Weights of a small GPT-style language model, trained from scratch on English Wikipedia.
Architecture: rotary positions, biases, attention and MLP in parallel.
Each number is 128 + 24 x the weight over its row's rms, rounded and kept within 0 to 255. Layers, rows and columns count from 0. Numbers have three digits each. The size before them is the row's rms in percent of the matrix's.

# layer 2 MLP up, 384x96, rms 0.222, rows 102-246, columns 0-95
093:169139115150093115172135102117105103095096110133129153124146132163145081128109149130152141122125148157111111118131133091125164152155080131151062129126110123150168102115175177113109132096136118110108123160100074102147123104141143160120101148107128177124136115159127141098121126118130116157
099:139196080127120101145143131126139045100132131108107151193143116131115100131138154139137152166140102130112107110127143100096109150147131116111102150119121156152159144133135112094092128116136133122130080140147137093111092134128123145131134141121120159120166097111159126104108079143166121151
108:145167126125065109133133113112123147089082104135122141103093074150138149126162135200135130122159147156075122114117174112130102130154102140110120165135142148108155146120136131155140121098108106161168149121104086123140135145122127137108093174125167129135133119168120130152146125143113112111
101:121119083144083106151141152169140139100137132133123156142098110136135117139115132122147110163118137126140116128118186113138127145074104141122127116091144133140131132105141124121095163133108110079148121113111116117091090139132124181136131114094161165137120100151155190072115089168140106162
091:155142111097125115150119160118121122176114118144166141096145162139118127117150122127118136148144093120121133137118125129142159171129123101138076149095131127124142089175132174111073116120146108133152077100124117113110100068162139173166130120097131117116156139151145175173123106144107110125
084:174130140133123113087141151161110089115126159128115083140100160130163146122136150156132159150165138122124073160111169119160130156137126128138142126126132116102133118180114165093106116112147066098099144124106112112163146137148121111126084106135123159109123136146156108112124107164163077127
092:128141097110131101159136123139133088131157080120127118118131088158128098089121141103155142133160153097094080134113112181118127134121112082109134146125083162150135144124181114130111145155141142117107084144091142110127075134145132160132131172086136102145140112106163131120140151125158105158
104:152097115112158126139097102169131114089132111150102140084104126149107107123123128121119094143140122145103076174128120099144099125142109172122109100145116172114134083118178101141145130144114114096159102155160137141146119145136132162117084156080113148100174143152173128115131146151146122142
102:136153096118114148126114098121112075142129132200112117181086089113132163125130200135150153162133118150118138111137142150121117092156113092146090141129130166103159146111131143104111075091109137119138147139121121098124113103126119132129158154106123147105115091124158108146138106154122113148
109:120176106133091176084144112068127153152127117138109132119152081173126133127149162131120123127144126072126132137148112147128126164114104127136111104116091147160169145098144118139105097128128140115186075128110121134119132129101124153127165163127151121131135109100132153120197139120104130118
098:100140080109131096105104139161117170108104114143136108122143108138150090115125135165126122113132136071112082124114127145124161145126122168110116144142076136119111065121161107152084149116102133106174144142096146114113138125167128152149103135144151167156186147105121122119152110132136109152
094:131141080119118157177105079140143089129103103128145186138112114126154119128148169133135127151147119124123086139117132138120117126112075117135123097121104135167170139127158130106142122127135113106126121175156090092084102111158114166078142140117123120157122108096156126109131126169178136112
086:139163128096112141120133101148142100207139122156128136167090144116135169116139137122094155169135105133095104117094091135092076132111104103130142111100140120125099143124116120164123120136132112135153077143165111142123155115158099171106163129146117132143133096109085129105131102141164159125
125:112114134139082171112107123147092084106123133140118137116119115149142132133124162136162125175136121127130126112152160129125119109144099164153071110145134168123153121112085129138129128104139108076167128159156103121114146155126070169094140135066137136168138081122126161114157132135108134137
112:116107135086092127109127122085096143153098086161154117101144150170150155105162130118158150108136140078147125121133156118138134114161082147141067082112147137148142095119127137159141127115127132105146130140107134154124073113104089151117076115112131137152159144098122149133148134124113122174
116:165125110119155147166109114124109113148143091109151175122121126141133091117156146129132154116143180123101078116125131113101118147102118122138144104100129184112185131121090181140162138105154099115137136134102090123114099111152099131116104130124130122149138106179110084081142133108155127101
102:125132133097129158135146120094107095103162089134169157115107132132141110097142139143130118162140130136086139147093116135111100090100108132123156087133131166171150150108093120138111145076119150135174132109147121136109095133157100130058155155084134136120120098136140158168166132146128145143
101:149151100119144116148115139152131151147076171132143137104130104171124135123134132119119151123158194105114092149131125137123143102147114091099124120113130115100091080144186129102101126141121142092116098140124116093107095128158115122139110204082113107139171105126152138096134135133141116143
108:126108127096118181129118112141138112122113141152120118160132112145140151124133133132117121134142105101135108144161165173127090166125119149154093086129073155129164063115134141152140061134124126157118104163143131151117141108144133149107103103137110115148207125153124148121145093123128113095
104:135141155112104134122109137110076132123103144109105132127079148128130156102138161121151150156146127110148115090142129152158136137161125121193142089106117137115139106139103104100116127087122124128161145098149135106096144136163101132106137154084102140154161055136152138138174094132108134089
097:121149086123073166111118126120132119143078099131168124129101123131172153116139124119194150127136160129100076151088147119116124113096112139127134153121093151131110120131148121120096136182170140116129118152107094098098107108151128155141100168119155158116113128104128130145116168156143089122
076:177150148105087111119112121133119110145127131154162107141099130147128109144149182154185158160161158115135104140118143132140137172131099139115127111130126127125149124126118158097107104098085123086125129142093145075137097069119095165086112132100144155157145110158171124125143120143129126130
095:101132114147132160150091130113115092146107145172098161107105133181163122101163113109089115154153130106114110154109099161127114160126141126104111121108144135160122132115107136157115096102119101134120090107119057117109108129144105165156145109128116131120103142155100176117141131174142086156
104:114142157083122146178084147134112153121120085137153123124143101144148128093144130132109124148149141163149117106138108127116103086128077117149082104108127132148103130129119124149090164110124125113169108122058131137109125127158107171142121142069156115155192130149136144138140127110131136152
111:143168126132130154136112088138103083132114104111097172117133116157119114113123144161163123107139149121114047135124121129123092163115142141112129153160114164140137110125094135137129119091104135134141145125102134074087122134162126164118074149140181135155102112139098127121146083128162121148
100:112140136097110146124087131111147134141129170177117138113073136121161128111150172118119140157153122141127115128161140144107081102082138107151129111090143172099135107148137134047104100138146171103148116110131135077123123106153114146108156128093118125145155088158144126118143135128148116123
073:164177162083063131107131144112104126115107134139149106135111120139128113138182149132159143157165150102152098120114162147136116146107095115099139102129121151098139130138131113126127101126105081128166104150125102134134103108131084150062149142118123114169137102142157144108143149146166108102
097:142115102124104121189148166138130154142146102086136166099137112150143066115143159140164124143145125087104150137108146093130126142126124107101101149133126139098155077092168143152149115134117104103126157155128078136150108142139138158131096123129162120141116127068114163108153121133129116092
068:149178136080112135129092135120093106114141121128154140132086128146129111123169142109159144153172119134112100149101143132141114142103093115111171061118096140144130158126136105119101111089115094132159100158101077142130100121140111138081160145092122127167150100128122125120155146158140102129
088:127157110132131136134123121172075091122126107119114182116094114135157102093124115133182155174118120105157132153110104122139084102130115103125093129175102120159110110118144095149131149120121159125141125139096136069099121153132115154080149125110190159125130142127125106111130130166149130123
114:153123145110153134142131079125087120125136108097137174167128113118179105105152114144156134106156123118086114159129124115164127092136130142155121107135118126144181125130098138112139121131142113071192131136158135127105128102143073109063102126137132149144110109136137168132152135161115093115
095:151152130095137119112136124136115126145104131125105166120086122135092131107144138156111135122148124084116087104133130120136154170111130130195140109146138147113147115125116107150101148123172119119176148105135104128071121118148082168101117144119152106135144098077118165162168067133135119114
108:153144098072149111145140173167116110128140110123137105121139119149142080103128137072163175142145121114111097140123087159111137136094139121153131076110071135130137093163114124125101125129117132123141125177109146086123154088184114163147158100108148128123147120131139146114139145147139120134
102:135164121122096126151112124109118144159132100131118155117085140154143135092151130118126089126143135115068117122143115147129065120093151110124136137127136121081123095164127106102106132121154152119151146130133127156152164111180098162100158098107146079173120132149098144156180150137104111131
083:122164123135094142110105108112132125081153129155113149128106073170163127144159172120160127119167113115145133139141137156120129132105108141150128108125123124166138131156151149090118102098106159124132109157116100073113144044147123129138140134091159124142155095135116134137171114119146091155
100:107128142138092151100132071120108150136088120164140163135118113151150137105136123140131130141169182079106089147116125196178126156142107114134096125112123146109123153133097112132154115112119101120105090151128103113103136129124117149124092153141136149153148146118124160138127093163138081174
105:121143159085138142140089126129131122114101149147154125145146166121117089101159114139090154139157150116102139128130124144120111112054120137113152069125132145123090119134149114135137074156141099102149115087099117135105140153184135138104105102143136124159149135109141165104153137143180113098
087:170133074117141126150093158113089132122163119116187118147098086157156150148133167173165145141139189128107112098096142138100134110152143141102140127067129126123147139128098158113140149070126098107148138121098119096134130115118103126112162124125115135121125099137119106146136161140133113116
097:152129111100117124141143135102114161146134109121118173103089107166119101086145144114145096128111081105133122113138135125098149137113134123122117118181129154155168122099130154166148143111090142156163090128110107133169089092137083176104150137125127133137100106084099117128189138112134136120
121:126113092125126158139117104125094110115099117109140139130088096191171115152146133138185177143129121096086109126140121102130144140099092087108137130155110138146151120099145123161168148099102124084117139150139124092151139157122094181105103142122168156141119096139121135105126132149142123106
110:185136150083153102104116117172074129104129102184163095135153139124153122112160113102110151147154179140091096157127122139135132089149101136132117076123114140153151139127104141110112100100114131128128096118122138122100120105170100155134140146116134160119168148100122139105137134149112095147
097:146131152103138174134143085131082112090129127132114125142144145173112130079136144120120104128151104125085112124110121169155169163110116111114105093127108153155135096130161182130091146061151147162114128083167121132112089117127124140139141135125142115158113110140151138119147145141152139169
096:135158123131152120134128120124124110154090150143113103135102120128150123101149141118202155187155138075104087150133134159159144120132161105144151149126112163135140137128114116077105113126099117122131064149102110068151099143140138139098116151119113154116125132117157113111132133157162087140
114:144116157127120109160096139147119142161161147143149108154152131120134094114164141164135169133164107053083137152118135124132150182113112109128121091090120131145151094140096125156148091131098105121114118131098114102147155088130106141116100094128122137144165125106169131120143081135145100145
113:151111103101109110095129124138134070134134121112149174151120101128124133126145152164148138141161125119179130157111141139126078167126103144163132099111101152103125137137136110126075132103143118124141125154140094152085137146134115156126084099123113141150137091164150140088150068129163084116
109:153098086103104122195131129116109128169135090154148117145124123157136094120169167131158145136158160104125154128110162113113160136121110118089102109091112161144155129099164131152115168111098117119128118109108137113148107108122127143112132131065102105099153104085145139161151146156105132132
086:160128120107127118153139162153099153148106123120161148143101120140142121092131130132125091123123116135102133123136187119124139142141135132133133091148155121096126133136068183143154137091159101104114143124110108098100101077156063128074151147106135140134089131124132131149161102162139140083
118:139165112131132133158125123138121133102150173145096116140114123132146132089140127141165124108161133101099047141096128128141134159105114123143097095137102131161156113110103135130136114119160107081113106135143136142071129127176113150079120090079094133158129117139157158124143129157145088137
111:133140125110075133154119139141140156125115142126132121142115108149183162141160114171185125123154121101160174140119150092121082096131100165122116103140141123155148135154143086121097138154095109111129133115109100146098125119092102149113088083124150121162196118142124141149135118146131103121
104:154154143123147151184091122167111121140143129126173147114136104149131135076152135152139128129150134134101112128156124102156141096117140108116091120147132135099100117146087131100126134135124115075146127117086110108142117084175076140098076123100136099168162143174138141116145140136105096139
094:180131115123123128136088117166093096156105141144148175130095101119135127094162133145101156147145131159112077154155177113118113129092127113099124138154120144112124094122139179139146103101102129110152131113128090114159110113181101152107075120128156128153117122177125127115131103135122098113
103:140145082140093160108140144109126081168084075142137125135142097131154127107147145135102078142157136141137119122104141143122102149105112165090130131096135127107137117118162172119132086082144097098102151175113137118163133152125139149142103191110130139103127139100145123150154113134144097120
104:143162137128105167145132121145113102097133077117181182166134106126146108077129092126148122121141162147097114151097081153150112110114080145123098109147095123121143125145131106116131097131143142090125112163129098111105113097151136131124106171122131137123119159167176139137124148169142097120
109:144138143115144113113130098112109123096090113166135162108123158184122080099126143143129132138154150118128115167131098158155167146126131106141140114134104191143154118098155117111116077111110109103152105112136110085143078071147117132128123148142131141132110136138139174097141156156132111167
106:129113117089090119132143160105127113185162162113138127134110149142139112129148153121126149144133111084145126115149177109165111187132113096120146123122158140122135121145168139108117117108099132079142130113134148128145092143094059151100123111073150119149129116176152145116162123134133115091
101:123132116132104136131136127143125126144094103138161130120119101144176116111152117132178147145159186107131123141104158090146127127144088144107139094114144110152135105122136143146123109114121055082121143110119098124169165107138098175097115129126144175110148137077146128107133128186145097128
098:121142094131105154103151104116076100148123133147144141098128113178125136091146113115136115129166139083142097150145123172137107126163137107094130111113108190108140100088158120157137096154137123146117120146128100142112062130140123132140118188123092129151157131097127121124134156124179113128
104:137123139122113141119149122092146105180174116155121114091148109146133107146121118151153096139125086122144104110128166104158084163113129158109135147150125130161163122125142151153099100110126060104163117115150120143123084113115097144092124159114107090167121081132155145133162129115168122131
105:112141113105115140127145145112115137145091134120125112130074096156176145131165122154151152128181151132149137148158133132175131140141110139146105137126141122165170132150125134097120119085077102104129102135146099127134126119116104131086115167102126114156155121104135159155154082153108056149
095:122194135118146113106136126139111140143123159158139120116090128129213174114176135126142128132157149155151107147143135120100121112146144107128148146148127146128128145130134136142127066144093117112141116141113087044144091115119109134124141109110107155141111117105145148115157109162121093129
112:144150090137125110142077098118142124122115129119129141150065108134141141109140132129120142132145142105089133156167152149117138145129136121134119123116115133102130086162138176092106108162156136096159126106157102079117127109160115128113103118102163112172132055121131197141155119144127106131
111:179141099136144111155102122160133157135184116117142142112145123143148124110145126127181107129152149104114099150086108101112119121136108142101107132124092141124107121168093117087149148145131137091147076147118103094053113076139112118094097148114154108136140134144126138145140139138100095140
102:113125104127124149099129116109128149151131115157138115130140137194161152138142149117116108096133160083117108110159138165102135131116093135120126092088153148171138096113088166131097092148150133092147092130127118121155087103117074162126138168137153111150183123101123130089145139125122119149
090:123141164102121130118108154095130146103155083122138185179058098126144139098141146125163125173133082116146143140139125115106073114105117141090161104128147121190147103106140130126121104082136141146163151140126156122150134122115103126126126120123141156125122123137159123163156106163149129129
108:110146119122111167170103136111116101145116168111100135072139101177123095125122118127155152179123069124168140121126147120173137135135111144086124118147107135169101104120153132151148112108118080109130115156124149124154115128139080168096096126107146142157116104137172138129154113146145136107
098:131098138119116158128113122149065175171134123181184134108135158108114104125139138112148145132135130112093091149100136144140090134102101143100081092111095157158122108175138138109107106156153153139131133107103109156102105089129111132144103112129132138156125142158132168130125173146106129147
083:133089140128149149140092128105066181178128139126106125159086142132132127084130117153171095151124160089097125181091121157141136121128090120108144126122154131121119089114101118141145131134124118089155148157110135140138105161120076121110084164104140129134117114164117133156151126148110143129
112:151134125069149169131067132154080090090125150128171132156126133166159122128153134134132150139142146092130113131117137129197120103125127169120149140103120149121146099138110103137141107080117078135159120106152131135147139096164095123112107086148132157147147110114126115107148125160136110124
103:134136119156097145086119073093103103132102129144081122138122079131133126129145156174129136120171115133116120146110153169135098155120132119167127081120097156115133131128150144156108073123131096121145154202123126137108138118148131109120135139132101147139144111100121158134145080120177102149
091:109130111111097103135151139141122116126182138161073107135162116139129112141143144137167122152132162155117071107106130136118100108109110119118092090112096140160132123131145086085074146144080114097161084148105113126138116152124130146138167164110118167136156118152137161108128152133122127159
089:130117119131143166122114114134072066132109127152128143144143105125111151076157128143107168185169101097089118126075105123147126147093132137139114120139150140128096113124115131117134099128156104128133108156128085120128155130155126113130079141145084155097166136137110139098124100157122086159
109:150125123112138101122140147149097089129159109082172165148096102117125117093149132150131124160146148069159128112122135127183131169118095103054143120142155127135126103135164132114122111114117077133174142136140138114132093150114112151122096094142112136168158101118133113155127110127142123104
110:146134150125123118132080137091098117111136115139110153092116132164131123144124178136143141115120126135107136117175127081110103116127138163092082105136147131165109130138137137124121101124125140088160140146142116122146114111185083114078148126125120111213162095143140164125176142128113140124
096:140128110095129127166119146152128162189091113093149120103120131157107096123131115167135126119123170118131159141131131121129117132099108145114118103115117092156131088166143134140094139144132118136122135124181120120132134091128069147071118135097125099160170091101131141133196157112146145120
094:125120122171083149158125166166071151077114113120117128102117146154163113113183112136140115142134100123155144154117156111146135142080119087145100104129128131177111080144155142077132090130132128130106132129118143077122097095153112147124109112111139171123150137138138162127117132140137106120
083:147148189112135129138112111131129160171109140162106132083127143136116086114131147156127148142148112132109115115148114139155106161107144158121106107145133117149076122163113160069148087127085125159159058128133141113092097136133101117096119147112123143154135146149120143107139082118103150144
101:111156105123123167147094090126123071102107133117104143120072118132143116152126166142178119126152106154127115146123139142155137173121082117113090129115086143133147112103158111156123125096143131114138139126159082090144109133167108137108109149097151140190117080126141122123123093120152118144
105:111162078106081158124120136121124137113121114151139094122116079148168137112147139142145120139154181149128100133119108129121145106111087121120100133107094117135122123123182127145096112147119140110184115150088106103148088159122131121134154180105180144134138101131133140106163170146132094149
101:155157107073131123117111115147136101120107122139121133093110108123118133054125142132142141157145144151139070167095147146129095148133124146123119119150081175137114093131142157108092119061109137155147153113113135127098112112178123123153132130131149164143101103120111122144133125130169120176
103:148124124090157110108126111166102144157104057130150141095146136116121125101133119121107109161137164123100105155131114156114116123083122160141120125122125115127099119126124175136131119155148101088173160182117105147109124092152086160107097139133181101143130137096107161121167140106140131142
093:147137126101104154147100145133125087110095145143143123103109138157128089083170112153160129127187137142124108142063150115146128161096117153097142102118076127108128144142131104102119106092129108129153104123098093138168109162178128132139144151106143135131135134167162169115142144147134106141
105:147160095122131116167088164144135139104100098101108133144073099127114090134137123124148159164145124135128119127090161143136153133158119149094084141112082145146108125156167164122109129155138124122163108127132116109145084104146125124128109173090165147148122071120161116154132126142113118173
109:154153154098141155157108118105105157153084121111149147138121131129106105093155111139123105135161103148099103142149128085151110128130114121164108118130140180094159136163122148109130072121145135081135154115149150099093093105172110149103153162071146112130135100120169132138146118121125101144
064:142156128081081153142122121135104141121133126158142106129128111143119115136197147143180119131160135114142090123106153097141110150125098106121131090156114139102138126127136161136126097101114088133139112141115110119138118097116065159058133136076130109163147128139157128097172137135127120096
088:153149151083131096145111172118094132118142188087131137130118090171119080079155123104139160176132145143137131130129087128137147129141122107121152110128114141138112103096145123148119154110137102121176061105139150129144103147148127138124108188106110130132132093107150151109139145147143142130
104:127192080099124164157114082105133091115152106111185160141117145138145131142156124156128139143154119112093088096105117145130100126121132127092111151129150155117125124135094126142102136094173127133148112152128107135098140110129096128090140137123129119186141103144131090122173143135183110119
106:145127148144130156120124083108071122108168120181145156175118101121112136100128147150158118114147118134117076165112129137150088138095123150125096127126095146133168126139098139083089130106129132102131121140113110134101147092146110121136105122131093142160110107195111152145154133111102115169
098:191140162139145153121129086147131087082149127125154130149112104133097126105151143167137119149164090128119088132115101113138124160115120139120145121147123170159107146126092129104083124090127113155129161151123088100093136127149111106106131137137098172156119090143104124105160125150143100174
093:196145113131127133155143145118144151131136123117175143097088122162129149101143143090116124139146142145077116140125131143101092115107116131120123124096118182112095171112114155094123110127180121127151146114108083121126087112155115152118106142133173097145097112109125182153137135146172124129
101:156149129117139098158128145095089159151126061112163164126131113156122092107151107120111127120146095063118135131128107121142149147139150097106126126137115134111082132181123104178094133156148081123172108144094127100119112107139130145144114143117113117115153111180145134145153112117162119131
088:117121149113163146122108154131160104116115177142107100131098159138134110121139150109148141133155141112120059151127158155128153089087130149114120116107134126090118098138067176151139135083150106122136142116096117108143101121124093120111133191125130126136120128097159120147151119139197133125
084:159152130162138139100083098116127118123150150140108135147134090126122125113141126169154190167164110133141074158094109120174127110149127132152106118130102157143084105159139096115087083109129094122165101145132112126123139131141133113144126144130115163150114116099163147106119126143110076169
112:140153092119095113128150120126137130096073146113103140149069100186170089138134121127177147108140158123144101141132162151136134128102120107135134104111136124105152117124144110122154130127138098139125098160089130108146065138144142184114095158129150160127141114093147109131114117125155093097
096:137129131116103141132146117174148150150139101142139112127126115147136121118147134162198143103142121161148103133087130096105094122117104132134068081139082110178152151134142146102133163114140134106158115154105098120078103117131135129085152112126154176127120123094166160123125141155129101116
093:139174143129141113137120130159102090142149120126115140135079122127149119080178146162155129152168144091117104125119137106143109153116119128141136085143115151152157110100126095146150138116106116102186112123162087133146098126151095153084141132076104126156140089141146161104159124146132105152
103:148159112081148112159107158131135140171118136150114103080095120131127101116155144101121120144124115140121127160133150137095133107101097153175104103116100121167124143109160127172104132103067103130150124124093097149150155109176122135128145138082162123104148116106137153161178116142135118152
104:141118108096127118114150186128097093117116092156141127126112149096163096064161129102149173123141126154130096141138141152134141094153126159133143119118087178097124149163124131064103120100135141097132143113110138089133165113176107139119123119112122115104142120118169124159128145158131115116
116:123145089116129111122111104107100111139140131171107144138107114143140145092137167124100117133147109126092115162145127171134083159106146115149087085135095162124138143100143142153141088123173065131115130139150111160119125141163110152119109117151110122147149110139116153096170116122193116165
091:115113124103113123117146120171128107148184146151124108151134174135154120127132155142119145143124111126119127105190192071153076128118084144108116119154127134141155128147142116100114144079096139104113124161119135113138161098124105138105118129106163135126128100080155119123164083110147131155
100:153197111135072122129137141113114130133100133163121144160098115124144124134131146123138109144155132122137114136113171168150134148111097106103122111098113110154128118153186132119078123156135123107159085157130125084143111081117118138121122134091142186124145113104169117140133139134175109171
094:141150103137140125129159122109097158129181129112134178141142105138131096103149129080127119111136161095107064173125135146144124093136108133113111128121074133108111109120155119135100137154164128110136124126129108158113076120147121126104109136157175143169104104099134147100168155146154108170
077:133156119106118165129124134129103105128128096149139168123119119131146116095165144129121149166180104115119087116148132144146132175132091121131110103138114125158154114141106168114153082105154096122113116168115093129080119077171092153074136149094124136138134117111127110090126108167140095125
100:149147112107116112115122092115127099116126136159133166153170098113111099132131172150129150137126083116096133113133119120113129144112105173147089089139113132124193148134117130122114069118091111097162128147159097146120163097177101167118156129111137119140138128130109141110134065154116126154
097:134129091090102159150080108101132144126126141156133157133112109158155098132159118111137157133172119118145112153093125164134142118119115136177116129115071134152121107165177082141103102113125110130163087125100107156109148102119124131138162131110139122111147124097141178152138134163106082159
110:117145138132116122152115104131126181130080105147123145113117101147142140111142130111149151167153166114143095157165103169128091126159136142119084132103087124129118071163127144142085105136097108145163087138111107113091134116143134144130112155137143147128169130146102143129138077159129096177
100:167126103141107139137120142148120159157123150169162090180122110129162152116161137153150095134145138083167119147139118117151111126107088135139146138141111143105152106141112111136118126115110100115118110164069144125103151114096155152157090107109127144136196138168135095107123104153142093098
104:144158119111142100135115128151134095135090120129122184138107110110106137096144133109147139155155122142143147138140144146137135117164128168107104087116114137149103108144122118085139098115104143114178137108144133063113087103180108120115116141066135143125115106120162174156150131140114099182
098:145154104118129162119085087120128126123128107121163156128110124124136168153137117121129117110140105104132102160166134144107104126123122169139111119175122150115132074143133138139137089145144160157137128157094089135095120078158101151125074116118151092153201140129121112103150127141166116096
083:125131145125139108145089193149100130120104150124112131115087151120139135085147145136127101147127099094127129124141167111110075164093157130074149143141119127117113086183095125124159139158113128124196146121135096110138077111122099130130137107119125107162122139128141167128132137127174129109
087:147148134107140107130120110133108143104081144132163148153097134096162127123135148128099116160135108142086112111159118114139143134141137129127104127145121140127169153169113183082152127045106136090153155102098118097106157093158096136110131145125119143110120108186127123133148109157111122098
099:168176135129092118171103113166110166143073116156120114120115167124134082131138111143118093155133110127124133141103124110192132142116100133127133118136109115141141143134102095160191120102069126090152120131110123139125133095106130138124087157096166120134157139155146123093145145148145132134
099:102122102134101179127128148138135143143114146105107146109117116172143145144134119098164146151130105079120137166123151136140114139087111108133158093119108122125159094147176111142139073167132092137140112185164109120137128146148122134131085142127112124120170102091110164083133128163111109094
096:163178075116118125150076128147117101145116116136122135166059081123144111100122187173142095175130149142102102113089135131140120160131094114112111144080116123115126123146112138102119159096120118113154129140151126110124140111169158145139102131125109157124154112149130122152127108114165128136
108:134149111104073119146146080132144087144117105141138131153174142130137130151146131135129155136146150136104139098125184140142104138134087163077110098097107078173137130150145144117091106130113100101115062140090122113106078126122128138127126143126124139163155140125115126123133105134162096160
087:181122119137117137124114098116144139169148095152149182123098127116100130125135155110132105144150136096112104133126112126133114142114129118115142127118139121134183167096165135138139065147136059094159136153126086133131101107090139142103156134127124112103082102161126125104112143148191123131
106:161142141147126121143147110185092097157126121165110110175151120131127081100132121143145165110151157100087104171130138181141162149092115141130115098116083107167101136137134163092120090155103124092118097149087127114125125116115120120131105141114120153130137142135140167098139131153134096155
110:199121142101140126151087130132125094127127113123094149164109116106112134110126168140123099142163116152169108098139146126132092116163104151117098137144132181126100132121162130103097099141143091081154155140140111147108128116140106141083097146117146112131159085148158126127164077128146110136
118:143177100163103164116141109102115120129112076116148120143098127154139134140161138164140141120162119140107105124113174108133147101116108141085111128128134150137131120126136179152128098114169154103113131160135115119142078128119108137087100175120155125184155101079108131130167142123126083122
032:118119137162170128114135155119165123159127101158123129122103152175095134088150123108187117130101132154115180093105152160118154144123142125088104132136128117150163103114133097114093141171086131086142160118137140154071146123157149096122118143156156152144147119115148101120142115103146105125
036:120140147107161117153126146110174105142124086150117127118109125132106132147132149162187124101138143096117127125105124131218122167096137144102100145130117059137113107131126137117124140156108153134139163117085117187098131097124132136126154169135098120115116102102144154125115157119130153143
104:116108090114127142085127108119097112147094099144127152138091136145170178079162152101122105130159156063113138158123161145157084134108133123127136132132160146110112106124127152153161120107129132112143152174138114126166127146097111144116094106115138111139129121111121141094144170172177108142
111:142146116141091124115101120136132135116092154166118123110108066119137167133132128161170140135127131145115119147111165135091127097158081186120106087119157132187104130135157152098129121133112135126145116152088113107143116144133072115115122152089168167140116100113136167152135104129116113143
117:189147142128113136149120130157131097101109089145176123150135115135090123111147143170106128137161146148112126137114165129115134123103103144116147107129130177131169100115136121138139136105132098097104114139126091096165109116125086154129119102105099147149127102110135128059170172136164085114
092:154107092148140122132160093160107101105159137119119148157126105132175146105119137135124117121140124126083121143153110102165156122149101127134129099133160119134118096100100132109111135150147106045136103153121148128114143130137077146080108136133144162152095077138144167117152145169127127167
111:209122143098113136170084129135130158139127106145179132147140108140115111124133138161168148138156110096114150130149129107156102144100129155124112140142105108154135113184099128095130102114119113134117076143126094126098152072145119132106123127125125117152154102183127114090138124125116088122
098:123168105145093164098120110124106089143128092130104152130078128120130143116155160149127070161134120132121101105126160156125080122097136124120114145153099195144114129089130143151138105153146142111161154153103107104168123124179108158086140125109149126137112131119109136163149128148164138142
115:124132115131091126196112135133130153174123108151131141140099115137176127136148133126156191143144160158093112135143184117100119094093117171135097122071108113120110111179133156105123123142155127107117121121108137110154137110170101139145104100117125125141176105107124149116131126148120094115
096:163135146092105146151149158175093101208145130133171122178161142110134111127142129121124115169143137124104131139090146106148088135125118141079168126102112104108118136151111109098104130156128095088106095178105132114114121131127091123118164113124104147136137133127138099098149133142127152122
096:175107132116142163141129125145092101096127154139143149131135074145131148087129153160157135152133082089120115141094076137181162148156120084132101123177118130123131149128093095140118140119115098117133112152103097110094140108152122150129106152127118172152123095152148137098154136148157116134
095:176156102105117135120086101110134107104108134149180126169068105092157160114155127163114080149172116136130122147119140156140119124141096150138131099161135100143147110137148151098111089077082123119153122099110101134120138089138127119136099121116147135131138116173136131158140115151159103131
092:104146101085056134141147142133162141147095138097149115113141144123142149113180135085140122105175167121159115140192166086147130099135116121118125130127095160104156113118158132092147130140091118110097154120116121103132106111120129156097104116141166124119138117108113140110128123160112088107
096:117139112128117166134092101121089118156120129178136101103141138206129140109145117120139156117139136124100115130114097136154169108098133103150147102141128145144131103138147117179105130089128108130130112124090110085130106121127088111146103174133118115180152121129085169123176159135121124162
102:117093102151077146127150158144080091120121096125129127130104136147130132116121117121176162165146154119147139147121133153139138161140118105098116094123067178132116114145157150103124122140159133079095145124163114045144107146159120141131094112101136144130135115127147150107118153149126104123
100:161123150127124158112139103144142139148150107139134111139107109125141127154140127124117151130119113138088112121160124147142098120125048174164127100147109134179112142172138138126124105120078112132148113166094146155086139114115098114083137150095195108137177129124129107136128081135110125108
108:189119154128133131147111135140128174131100146100138135124084127141201086152190125115154153120156105118163130123180149115137141129131117105131123126143137126116129105147103119112140088142100147104134115117095140121092119072122092175101079146109113110147148134118120147122155110140113106106
075:128158100105068151133128087111098105126118145140157125109065147145122110129176148134155156142146110121125088095114163120166121150127095123122153086122099124153157122154129134123089108083115112140142114143081098142149134126117102139093138147094154174154161102144123136094148119148133110126
091:129186148118090166137158158119096148147118136106166149125112133165124129113161104083185116134131124066124140153154093084156130146143104096088122143113132142126105109140098105164150141142139119110123101131109129113141112120130104175124105156085133105126108124094149121141151131179141123109
072:160170122109149164119091128150118105113107121130145166117117114151127112092166155142156139125178112146135098169137136122149126110089091141140156102163133141171124152132119126120091100108132134105114106159100093107106119074145081146094119159091130132143161127100127132132167131149168091121
092:164125107130152123163082087167131145116139119174123164109132129127166118099169128147103161115165108137131078169152149152097146118162126155131085127163131156156118102127144156112127124106109144134106119119105097115082105137129100149102129141124139109134107142126114129125136095181176082135
104:139138111112155118155109154161140075134122141122117176084132130139120118094135173136158116123165114120129092133134097114120123130092129106148137136142136184118113137132117107108112119108149146110187130089137110070118076126124117138144100162136137130144131107132173166110124101106143074175
120:156115112124112146169115104147133124139123103147168127172108127100152132145136113157101118136137110162083116099139164129155115097124115135136119106121144145139158123199103154086133120097110079103164141153167124137099131091144093143082115112099110122174137096132154129151160116145132099103
096:128132157122086146110146101111115097104104145120133161128107162117103120130162133138149084158151107140126138115122123085129049150111119095140127110144147153143168124118108120097125133102104099104147149160134132133151081120124091137059171129133118165166103120112149147159145099139160142139
114:150127090127100153132151085140139104140124109164165149153143098126145143124124140173145133131132144152131120115121153150142092137088097182121139081125117096165154116133151150092100131107117073106107110162159140112092143122125111139118108152105102149109125092142141164092138146165156111179
107:133129143143078134126132147138111150115087148122127121121097132164152102141174115128154113102174116121136121145149162142153144137142109131133087100137137121097116118139126105109160140134151126123129131131107124127125114118114082189079106142085160119161149118138140168095140108139183072064
098:131128111132138118149129149153094138111098081118114141110128091127163112123192113152106094151160167129152113129132164125172123114173127103103113130125127123088130107157174120115127175098115083107136149124116091126157111123156092140117096111113153151130148127127088148123125120163109066145